config = dict(
    n_layer=14,
    d_model=96,
    n_head=3,
    n_kv_head=3,
    head_dim=32,
    d_mlp=384,
    vocab_size=1024,
    activation='gelu',
    norm='layernorm',
    norm_place='pre',
    norm_eps=1e-05,
    positions='learned',
    qk_norm=False,
    attn_scale=0.177,
    bias='none',
    tie_embeddings=False,
    parallel_block=False,
    extras=['capped logits'],
    init='normal',
    init_std_qkv=0.051,
    init_std_o=0.00966,
    init_std_up=0.051,
    init_std_down=0.00966,
    optimizer='soap_variant',
    lr=0.00601,
    beta1=0.95,
    beta2=0.95,
    weight_decay=0.065,
    lr_head=0.0102,
    grad_clip=2.0,
    warmup_steps=200,
    schedule='wsd',
    decay_fraction=0.345,
    decay_shape='linear',
    final_lr_fraction=0.0,
    batch_tokens=32768,
    seq_len=1024,
    doc_mask=False,
    train_tokens=108600000,
    steps=3315,
    dataset='wikipedia_en',
)
Each number is 500 + 40 x the weight over its row's rms, rounded and kept within 0 to 999. Layers, rows and columns count from 0. Numbers have three digits each. The size before them is the row's rms in percent of the matrix's.

# layer 11 attention value, 96x96, rms 0.325, rows 41-81, columns 0-95
096:421495517572514482523459508516502494485554460469411456552525582491493471578457561504435477509510532478477489497401498470500476426569427442536517520454458512480481472466485518411479487511536497509532475507505467494457451473472474457514593503524532539470555471523505454560569541512475460532
071:529544516517560495476449541448500503489549549531492452495413518481556470502509495424430487554553517447537517491545541506473483530409474565543494545455506575461441578504591511473491495576463493475566464536519437517494529476436488474547513538572477500538485464487525470461483562513525494502
077:449536554518454498513571486478528485499468525441489444420544520518517484435572441516492495427449506451501470489547408525510476498456531466511526495479514446533434523504485464498512518464499488511578497582398478531540576523476443499528461455550410486540425463507510537517497518479456509490
086:550531521476485432511505470601539515563523572492497565434484533468530512572464503510570458492441487496505498516513491538467472519444565487459561535508455508526422503441441484491500550518467528459541478505529509536478557501562491452554462474456462474518457555514511510499465392442571498464
078:509524486497503488542563513546491477430472482496572499444438514482468448525451487508553452526438563513453493541484531554473523466506536476496513474551447396471511548559457561497436429563500499561549521512418455554471385531516519534502498513501521478480497449479535493503473457493440547506
079:491477428547548551473467479489532544587482497589482427537458584476459530574525514588461465470426481528534474554498527491548502483541535490472500503519474496481559513567486415462469524456471499520449480492483528481490454441414510478552500504470506413509471523513492411473510509503466510509
079:500535482453485520464474494426501536495495572426495513570442468515567591553511477556499497447443547512541501467478529507513504542550544541514500494513438506526493462492530469516542519532529507419554474454510529502558428494493549485400554538496457607507455507507515515519497474440449564539
075:513570586485504521500489473542552564501530483467479454507511445458447545554506452458587487461518505518519502516495538463476527505474523517496507498535488515495438486525461539493498539384480485553402509483512455511465469444502545539498526451532537441413419476479458517507436531402481550509
082:475500466514535407460426572511507486506467511480549533468486557514498509552515546496496543496514526448500431526539498461513503439458526543582523488552546527432481431501459456451493552476452446559473571478475565500503481506476551455406558486537511503486510478465423479517580478525568493497
081:519538420537508465527503494500451578493500550501598423472480486497512440524517517497468496435496501517440474442500446504519606473511483561517437549503548543522470525466458535567559483502447449542509511463523495464426424511475505462562581500428498540512495507462526517517567494507478526535
081:528468500488439466471505422528466445495529539531541549505453539493515537548584530534475509435544520527478517584509487523485497584536508517473441522552548507444545444512552430442520480531465416470513491410543430428519550533496550476487507490493486511560495489489492504442506516463572536540
074:513498502477516514480512461464449504550499501456553470497438517506526514453520530488511545513473558468566544457436436508553496443479586513509465514502498440490539534489476602553548445541626547460526487580474518518507500512520555479478474474464530441446509429558454515484497539480439514557
075:463531493450507514449491567564428486482499501494536516452503533476528480506481478491483476479512426517597540503537504464600542546557444469463634467487495508492468534454506531498489476519544469462490465460506518439551540395449524546463564451482493488479482484535537545509440482520442493472
081:511514475436448506444496508523507589491480502549451514418455477509502500553607498506550541473569417472490426513482545483525479505508519505511549487529429535539506471460486467519547459528525573541537489501476596535463518407484547526555511527563464522508476508413517536497500505498434508502
076:441527533534495516477576505509583581528456505549510534488468464508425491517530502492484452524483510432477484494535469560518492481460502411503494544505465430574480493517521543505499514489509527482394475430533476501565519561486470565467524443531534499481507490514477546510548589561431547433
075:477515495496544463492516491603547507467483506488463557419427476450493523436535498473459525556447537463487459483514495435488549461481543517490463498516492506457499484543477485453507461475512532557515492440558468521532468535580445409510510506459516514503487534542499509509512507491336441554
076:519554508536442557504513444516431541558482497535495577455488481421552466493446472497384459441511545474444568547506493460478509437460461494521531530550518561507454512569492510425542472484517516491511511481522530484432458522494567558557495478512518518501520537503507487515515486453542603481
079:528479531558562475442521493537499510560524488477429529463496499506514568455519458564529523492556542476558441517529467525530496449499454503456480519497472456494586510514489467428519575512531470516492452500493555479484433476427480431437439529467515472409588466503526507510446454530546480435
077:521483491538484528560520472477503521434521627481505522472455499518471484471475464537523522447510581516556503465439471478478479500487474478597428438579434553502438558503513490501427493469445511522508515560461528474537496512523577518535551484461514432489543556528538492500505461497462424468
070:531555519507456510577495489513517527465560517540469457480459482420495417539448510507531470453521426496496517564544571503462517483468451539487470535459561543503505552564486429578516547530550443531480500482446516504519499390526605463477508452493500499534545496501492452496529484521456467544
075:524432476460419416429440484514507544411522529520564521559523441439551536527547478446519424506508507567478414524519423525473476507495499487497537460463498512575516500533435460514537502510541469521491512534522496441535477493520522509552513499536499492512483450417512500428463536497469542443
079:421465536578490533458578503565475476427561481512450497464479577494516490465485461475505447507489482476481511458446449492474553582486508534491536544527446499515568562486477518533477554408513443540454529445493507475555501459461498452486543525569498543457458535532465479554499472535513559543
082:526528545579533491470500478516543524545523402519492580502540472526513549458486548555582531456467455474515509457393474509509479489528497504508497496525457484546586540529562459544496462471476432488459500467522534478462519550421475458471478549503595511593525516492500454497493479528541462526
094:527417503494503454508516530457460494546525479482466518499493532518538413407449482538500501474521514448509477528396517495565451476467453512514499517537511501458538530513533500589563483527521436514547531498477530557434438546514431456501440535464485545566490509581476456443494573512523474459
103:451494489451552466549522450531449502538476491504504455539457450423467520483440543516543497554497467470463459496505429410495449541523500532470524543443523527495471533482516462450516494534497545544438526499565523562556608547565437490483535487474557565593512506496478541461470520469502491474
104:509471527514486498530423490579492478483504466489385554412563497535535500433474444376575453537514491518517494533546512506489586503526459502518544517441489554554477548494471545490486509489538506480508487465494473436587505504535526497459436458537488510553479490500500542520463524475563538509
096:540473509473407544425543538465497428443457423504554478514536480489550535452553528550462493509525512452543475504515500540527523453520535457491452524423399473546576562479508473500502518515566475531511498528586511410466488448468500536518523472435475554485443460497515527507491541522495498519
109:547498530508537569563553500588550476518519423451560454492550457511496511461461474580459443520436571549481522516510450506429507485468444514491491521519516407508439531478491431454485539466499476439493472531456494490487530480518487492576490571539459479439471470578504507451499459471517516503
094:509464503478488543443511445542482441561483448534434472540432476513522473537572516501544525467465555485527510504413470525490588543477488557498552475415510522492548559631473522471506494519474516485469479490437515459503490434526554492554466512428451465498474483478517470512442503458556494527
100:533443473487433459487454521499487572472543390451517489419476483532503439537506455484548485490511539480538409534487516490424450532540569572502454492484463475564506495511516482529531633471515530461478525487509510555472517468540490451512476506500519514456495441536488495540485512568469485570
093:487480483410575510533516538488460507526513450456535475453574448422505507495564465416522498520492519395519490496515547431583489464480477559478413521491414463513489486528506497499480551472501514514526533486440549523553511463481517448466460463466480507535530544521443469521453441559546514521
109:476501478548445418468441441484538522531493455527570542475514469438491508491480495488508507551489528524403488557548439506497586552469558509538509486525481484499484514516433521534517460519513480497553473598465547504478559490506555522440489560513428494593447442524516532529471484521461549442
108:534534476514522485454434514484488419537436477485577471484441524528580594444551495521465489464554476533494485464511502481468500404424493507497509497477508531544531468476540547451526500461521500444558506525464506433480583520421498521528574512491472504582516569506466474489505510420493532481
102:505482555479552472443497535480493505474430548552540629489540460578518496467558505463499457608503435495557497462456467518480464528494506493495454516504539467462460540489521436458549578516434539537464587476483482575506504496541516483535438489521504521567469525506526506543464535482521495489
103:495513483517533465467488459530446441511468491488552498450513548470465549505593505507462467574461529462513490504448542445491560484534575480516468512497438521499574511528505469410436569509436479494438507501470484510523452509494529453461546592574547531516528462525494558434544505508540419500
102:473535505499533502519473562515549483476503462527484541419447512419534536517521533457505523443529548499520467527539472550565434565525543517472505455451463500432498471449539442458523494529544523503481494502478567464519490522449606492498486534474454498500519565478462566459530577483600426513
098:454495477535529546559535483544497493555521505508513477540497594512497483441461487500403558537458497488626526425599508451503403463491567492544460514475477490444490443500430494516538472496487514502517482495520504507514514534502548535453449454445491470555479483550457487562514541548500514483
103:425588492592503547556496534540462504491479413502483515442503445501500493540461467538497589496519467499444553439496536525532525523533496506491502465510448559491514509469534544481504510517457492543549494565493462520482489466509465511528419482436515618504461522481540401445456487503543452499
098:478487565484495510471526496532438455465558537494512476540464420471535448476481440507584420550436523523496553508423479532507491445486541520548549531436521479517532538432535543489504516479506483529488516488585516492546471451494436539552424519502494441586503479496470521478528519564438438483
102:549479482530536458536564576498458536522449414531504540545503516514417516508466486462517466466484538566473489491503502525474489614488452515461571455444504450559529470511528526501533499513489440534507508555448516481523569508452508549467413461566516465557494551520492460414509527453475468502
108:422471525478461487501542487502489513488524486471511460546504508432526490486554528457489474481536510492478494522590487529472537569557358449465514602511504501529514461462463479478502602484470471523560493448485512541507475514451490537514481461452474547482466504448541535412480573507526574531
# layer 11 attention output (transposed), 96x96, rms 0.293, rows 41-80, columns 0-95
089:499479505507549601518476515441580511476448518491546490468499517473487530442480502486584423524557509445497541528558469528493546485449508478497539442519546460544541448502546494579492511478392571543460470510491483449488509477522464553518429540476461524496514441460553577482475461467473494461
078:506560479477400521513462433517474474465472467474456452504514444477493459412422446571514461581506553510489497498533439518519507504493469512517498433588489449489508470466460437513519547450469516564413546484518533470489497606491529447494528505467467522493556477541442482480489462498489461490
078:514484417505513533452446481530499510486462482428485525538524546514440529454460505471437454526499510558465519537474528466497478494464448551470497439467523530486507533503448544553467540505557475404384491457592552572426526447499515465532502503536559530473525513503510491476526505438565497549
080:492412469485501579454458525442394466473556441478468498468489410532500505445452521513433590449480481497499514459492481555532539481551467517461454516474553446543542460521489530454447467485477493527494493468559499519474457508479490464471549592528519496492472446440526527518552574505484511519
073:476497610480500499519490534550531532556467562500492494533542478514526476512461489442435474472521456500600475478464519499575526492495505463464462460455492519478554561491553477497507513415534438511476489529537530456466617472472502444477462557475500501567495493487426541571508516506534408512
085:597542542465492482592498539504528524441521545468562515461538500532510501463475438495537561493465569504443495445525450428480506472462539446541572483491481531494509463461522525474511460562610471533524496472518518531461446465523541540446507517458539522469438463451471545511460439555517498470
084:519455460477506511538536537503463476521498541492539574431480529429477412499498491456508533569561467468507530514493519538517504542473500583521557596552562495452511504462462515499442484520508487455475433519513452432448518526494512534596461509512488390497493548499468540504463547534533443460
073:487486447498507469486552561474511527526535527514547571480501514478541504441499458567527539429482500450492529534469451491510505455520480438580500417486529428528471535400449459470422465559526547491584430424522543488504544527469468470489510521512483481562528578471471455514494477530484540497
080:516458463516518532551494457510497466529588515466528513462483417470561480455529475557451408456502525479497550482521495565507454550546500492488483412492444529518551488497503461479441461510514549462527430509464446476469448408526497529508531505509554506533525470581625507509473488541487537492
078:488500588502500494488527542560572431562541508480467510481464514477451489469461502508462564500481524467502492529484528525464433537575543514472518473531469517451517469465545520466474502496482595440538569505503450502537588484526531466444447552568491502459492490505484578445394492483419521501
079:522513420541497483495549587483506522494516463497484509523508478488532452465454506493488498490463477478509549397502569560478535444532522549471486571498468583498498463559429518524482485445523563505503556489521563525516463421581537508471511473513505449495453486611437510491507425492452476458
075:525447495488507496503478471552597551469490473555507497553512503534461448595487463498483455480491521463475451584508586487473486490432444495471526593559511490516508513528436442472472577473502465481539515534542460453479540446481535517526524508430510546482496503433482539437549492551494416509
080:527493525544450480523503501453508528501501480560477495531466471533470492528469533492510521571514581471454508519483477473423520475507491544555427503483540588416560493481547440524504517493432444446573526476460484549495474546497523491580470487509436507484466486406496468615476493435511536456
084:518498520513518398531540510458481437444538462498550503501544509461518442461402490501462500468437582518507495452562453482499521526515489496523441502453547523458510541505460464481470498449441363453450474493457463539510527511470423519516545480458492498485482523500524596493497528457482558528
082:520517536508516500476558491491491494502522462466542501533550525520587594512488500550537577450470482540460518583462523384532505485517566600536470516499560499506511593537494522532430529530470496582493490516479556463434491452464537493540478408499518464541509486488537525487475496478515465508
076:442507522531514500529450456506494502516544512486525453567522533495453425531445521551523493427489454520518570518457559521514479515514570510456512461523499520504496603447480478474461499558547526451516548552491521522390497463502499616503549570525452440513513481440460550501544498468531543496
082:493496489526466458533569512508553481498571525527573515483482465505475534495502600546543588520543461517529477527524595518545532553480509506468497449548553517510523467420502529547461569511547468548463466497516507483579540484567466519493591496545467536527463407556499514520527553480495509493
080:544560530509460562545486522427460492432440535515616529548555484483530478519504544531439469520441464469463535554528493517453524544454545561452528453459511526576459487514523517481463406457522497532517508479497485480505508495506492546528511478484503559542406520502455447486557511506455428538
082:512520432451469465440506543531532449566479443426483492524511461504545492572492537493489542574507483528433534491539561503573486510498518503440544418487514433530480542421535478492522523472514442452540502432464415471380470516467475499487443520499474498494528480508484503480537553484476549468
074:434505491505498460498515482519502514532445454498546472410453472522519526511456493555498516478516608458408553464472477505529489523503535404478462480531467569448499468515492524528518461417558500475513500477467476520507537555521449519476529460574484459484444501457557518491439598519553448444
082:540517489494528494532523508447497415508547442450462480446467478564477521451456492537464535455553440532503464517573488468476523528549475511514531506462449500418484519461558472489491454439396484526458532513479449550527488480534507504473494505524524421530520643511467478522537450483508434531
082:482465518482518434580443525496510523533484508521520503524533383513492531470521552567568562547471497562532571542512536536468527508454508439501482494493586589519483464512495456425527464584499554437461480461537534507459534538455476521526462431505471451518493499484560507491444492510507449497
084:497479549452462501488505578461473489451492546481532467512534531501559484550488426508501549475481383471460438528530483595421500541472534464494445475403531546495466466565467507449489545534469553553514435495521542493499544476527525538515472481479512487426499489576503471486501526571492552508
096:529532484514497568594468460567502529505505512516542483532464460507467532502463483510523479452520517519454462472570514425572526537533499488487490506542502467529518483412448464480433447567478456500496497458483457515487528487540524562413507536474464524401547443411515549544569499454517544531
100:542451474472420437525454580461575493449553483485498553482564463580504492523549416503468478474462529485497532463560568512501554543493422564471516511529510504582448490553448529515511513469498491520522509432491423493523473495517547495509494442553527471442479488508488510558461453466525501436
101:487431462519549508503568503478549479540581572473569584528477498405506500475549491552460558539474522525574512441488482477477527505461532533496494464502478512530491506601543441534477470501420460501526522522488547522475512477476515458514489552496481534434466493420426470506486505483432495427
095:469450527531517488515563508506487456537522455520518505525472514557468448604455565466455462510495481470486489534497520469399512451454537523525398473533505402478446454490524486533465458543498447482476612477498506503565570527450490541475537511510523543509574465568507517476474516481510540510
103:508457496398399499545516492407489552506512524494535463551547515526483472514521520450489511500487484539557573486448521490494513600476453447502557542455491466466509511505483504457531444542517531491442532533509521393514566532463455536490524445469450539518413480493576527529489516509471521527
097:512469601504434472595498522496436450443511542448533487513530534502547541474528525486387451539537470551524532553538539487477502483558519502480500439506521429476557475513549448528423521515470515528484474524510531569439487480510471475466498554528451591540520501527503474473497484440444473479
100:487544513526474480520542511481486499549504554584493472568479499408493558414492510492493462575479437526516486499486526464511484538480563455520554476570491533494414533438480518533480403465495466560573565529564482459546484498477531503521487471559463477513519560582490497493499493425505473460
096:549534469504427526439517435472475451473558555492478536479418512532518496465422444565453471423493505529508486471514544508482446480457558516545552514548518534461491504468531509487533460460493517443435562487576450518443538450460523531485446505512475489541450481505493465532531566444465548424
100:502486484510525572476535521557496494477530485434460462526497583561530483483526521533459471477516484450562510424506578459497553461532466491456550540426532455505423544475536426449425516483506491482544517489566506445510465545471483442569516490452548479474551524466454451489530555517502535575
097:540515525558479527482552527545513476516497507416477411500444465475480436518506545481540543485542491468517511506530584475523487516510470481578437504430547482497488474521537521350569527496409451550469504531460459525528517536467549502495498521561494471549499496552521503503456519550528458452
093:483562482468459487420527524502475470526546501476519435459462565544467544540498445515503506507536551486512537549591516506489455506398507502490538473564498575524524487531395583487477468550522469498578524491491523463477532540510468417504541530513488520481541455461491504456485388492514473498
097:537477555510472542544525499431539465465500529483445512497453545546529586435445448503505516496471510452513512553477475555477497518394503497497466499512552457525468487472473598464515537485524504581543499458435538496472575460492567528524452483442389516507508557520519475539516504559467515530
100:511519527526447482405565522491530546532435559526501576489486495533435485565466510465508500495549382496484543496481512461490552424513437475485508483525502494545483525434541501541535538522418494493473494484508490581426553548563491431436502523423472498524492518531480482468544455467474518490
090:541536490455463542496527421502578453512530548465474459452617438487452499497509435460476477480533419485464455560473510493446466574527518518484446478527521514561558534450570505489551518447512496474504544481508453502507510495444483540544567529498576457475545490450511473424519511545498494518
098:528451459444496487560514551532487531540512527466465527488425540490458495497510566446549489483528499540509487564518505495552487474584504547465474618567526561514499539495529418551495533442509530482543578495419479492527506467439570471499533559430431471518528525514539476482527519477502548489
096:464436446494457516504448563524539469489503503522505510506535531506538567468462527505486528502479543453500497500537505394499470517498537452488484392551459511509443418530469493497547471552464476504453470497456493535498539527539525538511582467459519614453451498499510429517462481479540614506
095:488426479452483491484420536459514502474515488542517476548445530455525528489504524538540513529514455449519527512446593460596496549523518561564468563486481457486486540492505515459543557469468569452541543481516511493440409530534475438432524482497480494463528458465434529526510529442479456575
# layer 11 attention query, 96x96, rms 0.181, rows 64-95, columns 0-95
103:542510512436510570487527494502486426501526511455495546513449513400452516487528538521537546465476483440467500552517531553432488542605430504547509534481443530531484467554471571529568521525485432543498471494544475438533549528387486513527547492541540479457492465528506541509501450499504511529
105:448492524501474485524548569498525539536458463514508452612514530525501533479463518541494475488589471535487493534489533524453548465535435550515513491496547448504463528501475460528552512473476491500547467487473503543629502489571534515524567552470501513508538530488524447494456462378516579543
100:517463547542486560511430497455440514546535487478537421508562476513580449498494532450524425462519521458535461543469593529547423442556520532546531523511495431490455493460462527521451566474499485529479468493488508499454499455470508478499494582510534475562499584487489541450532583520508507501
105:456425516443517501487593502504485483522528487446562518436560467559530463554464489487479435433472435459435524474499535480505518545498526464441525457531473555515503487492491507489564519489497504527473535536451490476490475457463475538475564497594421487568611475474466511502475460531461433518
102:442484497497448533447491477457464454473477445439514497473515549514519473525489560489536454536488455531516429478546469509379469484412461567480544497496511511505556547446488529480504508518545511514440514500520520464483487457384457499531488454395475517471402451439463503508525488484531514514
099:554540528495519570519438465509443455469547505552563486480481473549459562502467544521538461518492496590572539524431507588476542489478537479499534561499426532525413536489525450517542476527482462513476525460457485527593490510542474507464498469473476466499522448565444524516492463577475553513
101:506469531496523406462471447487510521580515462453516555568480542520553464412468520502541526486495563516466532534515546461488483484475503474525545466439493497568541493492461531492563530472536550537515502477553501513469558501446557533484506465475477549434494427592524559488500455596497497570
095:534518503578447413435537455437486535526445536485549525465454505499519546542495569495539415561536517450502479535525473508557538467539476474530508479501520482447547545590536500502484518482507463466575501489528557483598536514524455559517419517523470491476545492481520544527512527510427466454
090:479555481553470484588488530477516537480458538473474451513481486488501440549551469526457529579511439419424517483515539559507539532503513532480495494503510518515542527489524533485562511535455430446551581433465505510482500480468537508532463450562516507440487555497460477375456542556537521516
102:493477414484521415543469500452532482452481539523498530534495492444530462538475533452494468450489486494533473508542560440514428554511520500559481490566489550514459509462553517508423483464499423568501513520481491487575472505540479440480494496451425501447560498532522487544554478462597488590
094:527508506432517463501491538476518427499524462454474471566560445508524497511402525475471503478500509455514450489499504494491473510482441613471562530505438587449517448488531457537492552476490495495496552513474601523539519489559481513474504534562571561529491485462594532450568485534489506522
095:522484477559449526491442476513516492500539522480511528521491473528576530500470506578523428545504447574456588489485459478517543496499504491435470497578448448497555409508469498490494464453491538509446463576487424479464570475503565508546519497538475513499512447429518573520458514476481528585
098:492492502500543493472535525570502478492466534564548458472508555493517506444444478427501571552479485479560577503461515570542558507573489474437565442520553494558555521483459585466477514417496532482514497498530477462540477527489470568483465515467540527510482460506465428452523453416525503458
094:505564421552521492502472534470453472483519484471496525480572514548445483506511474523502483455504414464511465543547505427442490523490497447534568539520532507510569565496488541474454548467437451399517471454467481495551463532545531461458491478523502559579562442529458488465439536524441529506
108:478546413427478509416518488504441457498550503518449438451477436507562536466432469494497486557521536495557435494493512456447488529530447528478520466525484564522549491461531479446511480496545402512556497500440518569525536537539487591540557478446535471529493549505481527481444488514521475521
100:474500516426529479476442452528510532518506489547457503497491470521543547483529456454445478492484498530500519596516526477507506493520534580520445516538479445566480468554534539546486543518490449414500526469393545407500492522447518463545514425463540535463533461465544436447552540515466480557
097:519506468477411495561502536495471426589470485493464525496485530520488540510473406386544509460456511523540591482477480525485478530446499443544542466545520452536526519582615530481503475510547565492447542441538528489528489450511472478489512518500540493486505519496514531543480494463567543498
090:441602460446456432514528561496524484477477552541547464520517446539494526476495454534545548493559546527525529482531553448454487490566513546516451483564470486449467533508468498506477451420490498546501524527454502536483457510445464506525484477594458505488451582577426502538523535520465518457
091:474446449465493489521552493451546515490489524490487513502511469472437449513536547485497542549626543500575454467391492530495576462517411435546499526504584498538504465529480453461479486487463458549499505480515498498494492441519451450447544518497495577499572480502521568448468518538523515499
103:489523520460549518450518442459491614464486486534463568551474507544451579536489484502501476529484511459438493482433478504534470503474503537513444499501550443549540550529478507409473513515508511497520443443413486518455507447454427530463509539556511548474579528511459517503549525507554582518
095:457493493434561468548551558439542532492435517505499514489488443548535509496481469471537461503470522491509480530477401622568486478507462540542565497465529516508579524514481536495521468527459546610457444513491522469457493498504505449514464477492478502515550604492553433495497478514487519443
088:498512503505364506498507511543478526487552565525473484497477439460475447510508482481602448557538536469496558468529584494487491548519466491494533432459421461508550455494483519516535517521425465479519512480454463525485453461422515502472514464467456511537456446548583467447491512443549517504
104:473490469447513427500473477523421517518495483523501465535454535437570514493576555496511525482407491513458500436482476552560483484432471483524526592513497518428483481510501490466519513486521506460419491448486466520486515519501494561556397494492485511545600485476473556534552543429506559479
093:488539472486464472431504479558457540492541474498529556543594539576484476544539558451433546511443476447564535458529456495553519509498532544539438465435491499488480448476466500478484504411501517554512494523525509547566465532555447467496490494544510523506441457556534542478439515439533432496
095:517503502500563520490508507456564436527501484513522509572456474461448486500506509520395471533508491506557613504503456495499485453539465492499512406497465433438523521501491445541476547516572493517499544455495510474436507570506519474540481502506423532498560482480414563499480510516572532408
091:552478472504410517506515458595475473490390564582503448553386525476513555486524503472588450528542459446552498551534451452526432500529506537559477471517502526536483535503500474549504557524454531533437496488544504485481544508548508519469541477506489498506474474466498543537538477515451487505
097:463434559498589445441509452437504443519500466547461463457478512481429507562521487458638474500500477512531550454537496479561513503484483477538459551514505423496541463453483557464474489443604492532511491488513461523472540482441484485477490510531477455473472532444531472466486462450494461467
091:541479452417499531522458487562538483532505514517458440503506481474532418521511589475536521491433442471471526521442500439448531404459444500469452512510506444536497574499527483503446433490546545440522530454498500451516542524469450460488555478518445457477527564500558507515506507497434514425
095:539456458506509488572578495550495543446542541517582532506555518474470553504454463456473528448469490510520529507551561536526492436552494480501520468456545584480542487558524526443485550524477430466478466486449560588445485517469516529532526524497425475446494474424538515511529463496443463545
097:462441446447452523513551555482552490478462466482424524454448526513522517528476471521480523489507497467538525451442440469525593455486579537473529488378384544499457494492485590510470505467486473476490465505439526507522520473449543465497525495431512461532513498491468552501525539527544456528
082:518418494549492472456433566441553440444522528527441466460531502449475517458517564521462473481506514479510573463480486534504478533488518492494441409494539539496506476487520549442504463533491543486519496489481579474483458471531470567485456459554495452484556429481544545419512504535402557509
102:470475460491584483458495489538532547476550451546529548499506511484561554455527481474552382526451508455457549465460434500503493356482506531483524528476518493466468549534470564484448479518467512517542550482514462406550513463430531520434474504466489524445489483495486519501469509513523448484
# layer 11 attention key, 96x96, rms 0.194, rows 64-95, columns 0-95
101:541567547450476523482514474500464521507513472494494541448470491432483458465534532516474555558436462490459483591514504478481473460566441475627506439474449549514486399519588525489511566536507530507499490598486462477580521422493513460505480509474533462511542509495474474491480477481501520491
104:531462546457487468426479538452492470549524438492428490494552506531465491524457436512446433520512440523449524523523528542507512452501576501554475467484472489487546569537459440456539517430436554497511493457594548502584507526452553490493543491485506521440523462439423456489513474480482541507
098:496469571548534567504470492412441516538577530518446402463553446504546505458497574437479563515547450458527453506489508471479502530517511544449528475494569445481489516531518494520447475424431529516461504509503524440446481441476572534510557476491551484494528479519470545495524466468463461523
100:504475544430523471441547471557556442608561450499502484496457498559543547509526496557520498455513452438532554497505477467525507513555535476491482440581503521572392503522488512457574507473513524554478508520469449425461465458471438551421475515505493507498495490457525554497489520495481505530
101:488567493511499470469572544470522469498534461400504531509490592518437546464500543508574511554507507528496510552507504469458513496458497595503518482544516493484564492438492590552496510479488465500421509488469463482543441515493518514575548460458500509568448491430437467499558463510539493429
101:504479462508507489547486498467400510446489502610532506452495544618487482515571555517529470497442534490513506521502513520497540432472483496523567501531471513542465458460597488496596511467420590585513460478478504495474504496538520465492520533528480450488525458494488467480499505553444550495
103:579588543476486429540522510468624430477486521535485488532563488563504512447476496433539510487497515505513533524509485436472508509491516501551501504513451512482503488485482575486552518532503551518437384458505516532462505554501517537530423512425501549493524539577492550469470462547464476508
097:568521507553481454510504509516547556505543528553513446492472428502508498560468505523510461540509407500477491480485558424477533554421444494486522455501472501469522521561448473512499467480451482535524515500477513418585532503566417553524456546459497483454449493482474428549550516557563485548
100:575518551465518514599409487467532576473521513467525483517472597499591469582508523520487502570521530427487472486490454510452505464509588488528528467464474479472536532494531540420499458455560465513511503449511515466531541429432488503530438450554502470525502504473519509524448482500489504512
102:459525471494541526486528500467609435510466480555511500519455401490521423535446533416474500504426530491493512512503518528555495536429483514488490471528551542525496491506556510523491495400480430489506481488538388513531481423477477454573533499475527480486494439531522496541457551474500445535
105:522529484533486497570514529444568490512506475458489515551515538497531494450475577472503521435421461510543504525505520502510521510524547595488509528519428512569499563459543506464486553521477435536542586537483546539500509469562520516418512626531524544426480530491499494546530515445460519520
097:491488460478518514531417493542528564476462419437524467482482500556468515414498498569507424532554484468522512537546503480550484510497510502506520492571414514550550536522507520535437487477436543477480406496544504489458521535449513509506448514512528433519529474468533558524480561422522439573
101:453515470530508482397446515545550502474468523502486457425510569514473463461497474511501483493504528510529437493442541534571531491552425519460468502472527458447493522540510501487563519483496494524410458601538508436571544440542478475534435470488463522444486497528498505437599506468503528471
100:586530366507495530545468481538485441517564490523492500516518473571488409536591539535504569490586490516449502503489471482570403511525507462461537499530556421523536568485462574459489555501503460532494460478502504471543490462491527527481515489464494467520499481514469498519512550528459501496
108:463562431480478531466488526517487525469506458474517454502557533559545521476495536426517464444463520525466538528499522430456539458547468479549504446538549517472542546557472489485531457512485465531518482517492535525415517456491475508483510441482575415411511470403439531551430493543543482458
094:491489545448527494534493382519583542494481480531444492515522445506529543439501544523491545491531533545458487543482549470481474493495598558473488513512510481538486506488506490469515482520506470547506528530523593482523503585541488371527483412466526532497543487508623463520537508505488497485
099:507454479581420497523481497470516489581452481519569459476533526528457540457505419481479543451488489497495488521471446571449447535447422527530482464548467458471487516529551517412536468490515522483471528493567500576526486426479507495518553466472537544516531450478592475506476486585529499468
095:475488539578471448560505431448439465486497439498542502522556488498539521487452537535563554480532510474488536544512519504525444515570494541502420529488525574505487543537528489463507404503455524520526531478462405521516552482458465484545442476488424422489475504506423515442510552488513536544
095:499529461478423419521492565459526537573469549507504502439447449512499503523517541422473540498520501519529580440444535510460438479506508497524531552486556535556496513506457433530465530513496505450519432509540523515504587451451477468499538574566488520541489419519462495449470498496562543460
101:436573492486505500504518490481507491453486512517481511502484522507527498569435419530503483469432576463455489553469500462477450494501550515476461462431525495551506546506438457448475464558521526477536456489476481527450446487488479528502480488551467537557494392482553457498590569473549600555
099:477513447448499502502496536435468489504562555463495463490518509427573572497470458527486462552484555534586451513546479637487450499548516500505530486549483534563585486482406480514535430457471537500514474515474437516509559486498471489481498495495509526482566538523540542546519483529498494432
093:486504425495454461504469450448566547557471473541472466538575517465449479457440574536574445521549514466506554499562544470528507551480511448516501493432569482474512523468543453535545505549449504471470498540473529458507432425450435505528495505509520525549499505528575528460487439481561497500
104:499495452517472474446534503536498435516537516418560486489495504516435469511479509453533596543480457470489490442518470526465542508518499502431498512502404527474483510484553449536484504480488473449508452531517534519486454505503514548511427446530489495477595519477567410540583584433517552449
098:570484496489494466503446552543472496487540467462490520558499519523545528546498467511508505412476467488515493479538464468517525549511509509562392501405566553437513513484521550518470480390529537566476451536473541569505500515481468469519560557525566478468473425558495526481472547512448505452
104:507488524508572485487471447509469521499441468564493451548524517437469462500471479536518487488555482527563511515428524535480514503529525534531535413530455565411493541519453556570486620462551473485500543474481487474447561558486512479509501569529490463505547437521488533488490552537495598503
096:515479470523511538459461464572457532419466508530453449491475504493498567484511454416479533510531530424492528524548435501445448431411405519551461408487481464576537448478524464563528497476460492515433533483465523511508517513466427488520504549468480539498513507508477481568514493513555505524
100:475439532559528423478521494524513471494527473545447458451499472507422477470510501492440447498479487474561468520455515463507457508525498507605509606474517512456578540460513544494537427521532444443509441534471461500491496505480512548519506552526471424468500521491615537551551491492556517479
088:455450451512491537469485545559572517575491518550462547532517493421546549558576543510524554559498462458497439543399503480419477483453507493562506497536474464481515490494593542507462476473438488536513511435520509540444570562480496498489466474525447482453499450481515510455496521509492505448
097:518453538535484510528473481467523537442571526561623506562558482488525487533512489564515499505441488500543534490516482486552521476444498487513450476478563601561546474539521490470558585500531393510457473525530510541464550462526513525460547455440514552501529568467492536515519523522511543503
098:480419439449485488516497490448514499453517506513470554424462530496505490521455519580447483436544459605523561466472443485450541450543467549510503477470467477495444536578487592482503477496458473451478529567530564563472449482508444444541462477517579462529505531505506529488517508516509500536
093:522485497528547555545491495515563499476586490478528514449448457482512530431530629540494424525504531473543528446530578569498452496486508525524468439482509546488536519553517525509509453566505502512487445432482511539516508469586477537490511451576532531501491473517519461465455504478452601497
105:566492436546585559446513493498555493434455483541457486483535497439495464526498452509511449490503540510503532511433441452451456468492481521452559603559423556487465480585469461549500485490448536524542486556485517464517480478484488524483477455482509489495455498543512488433520466408503472434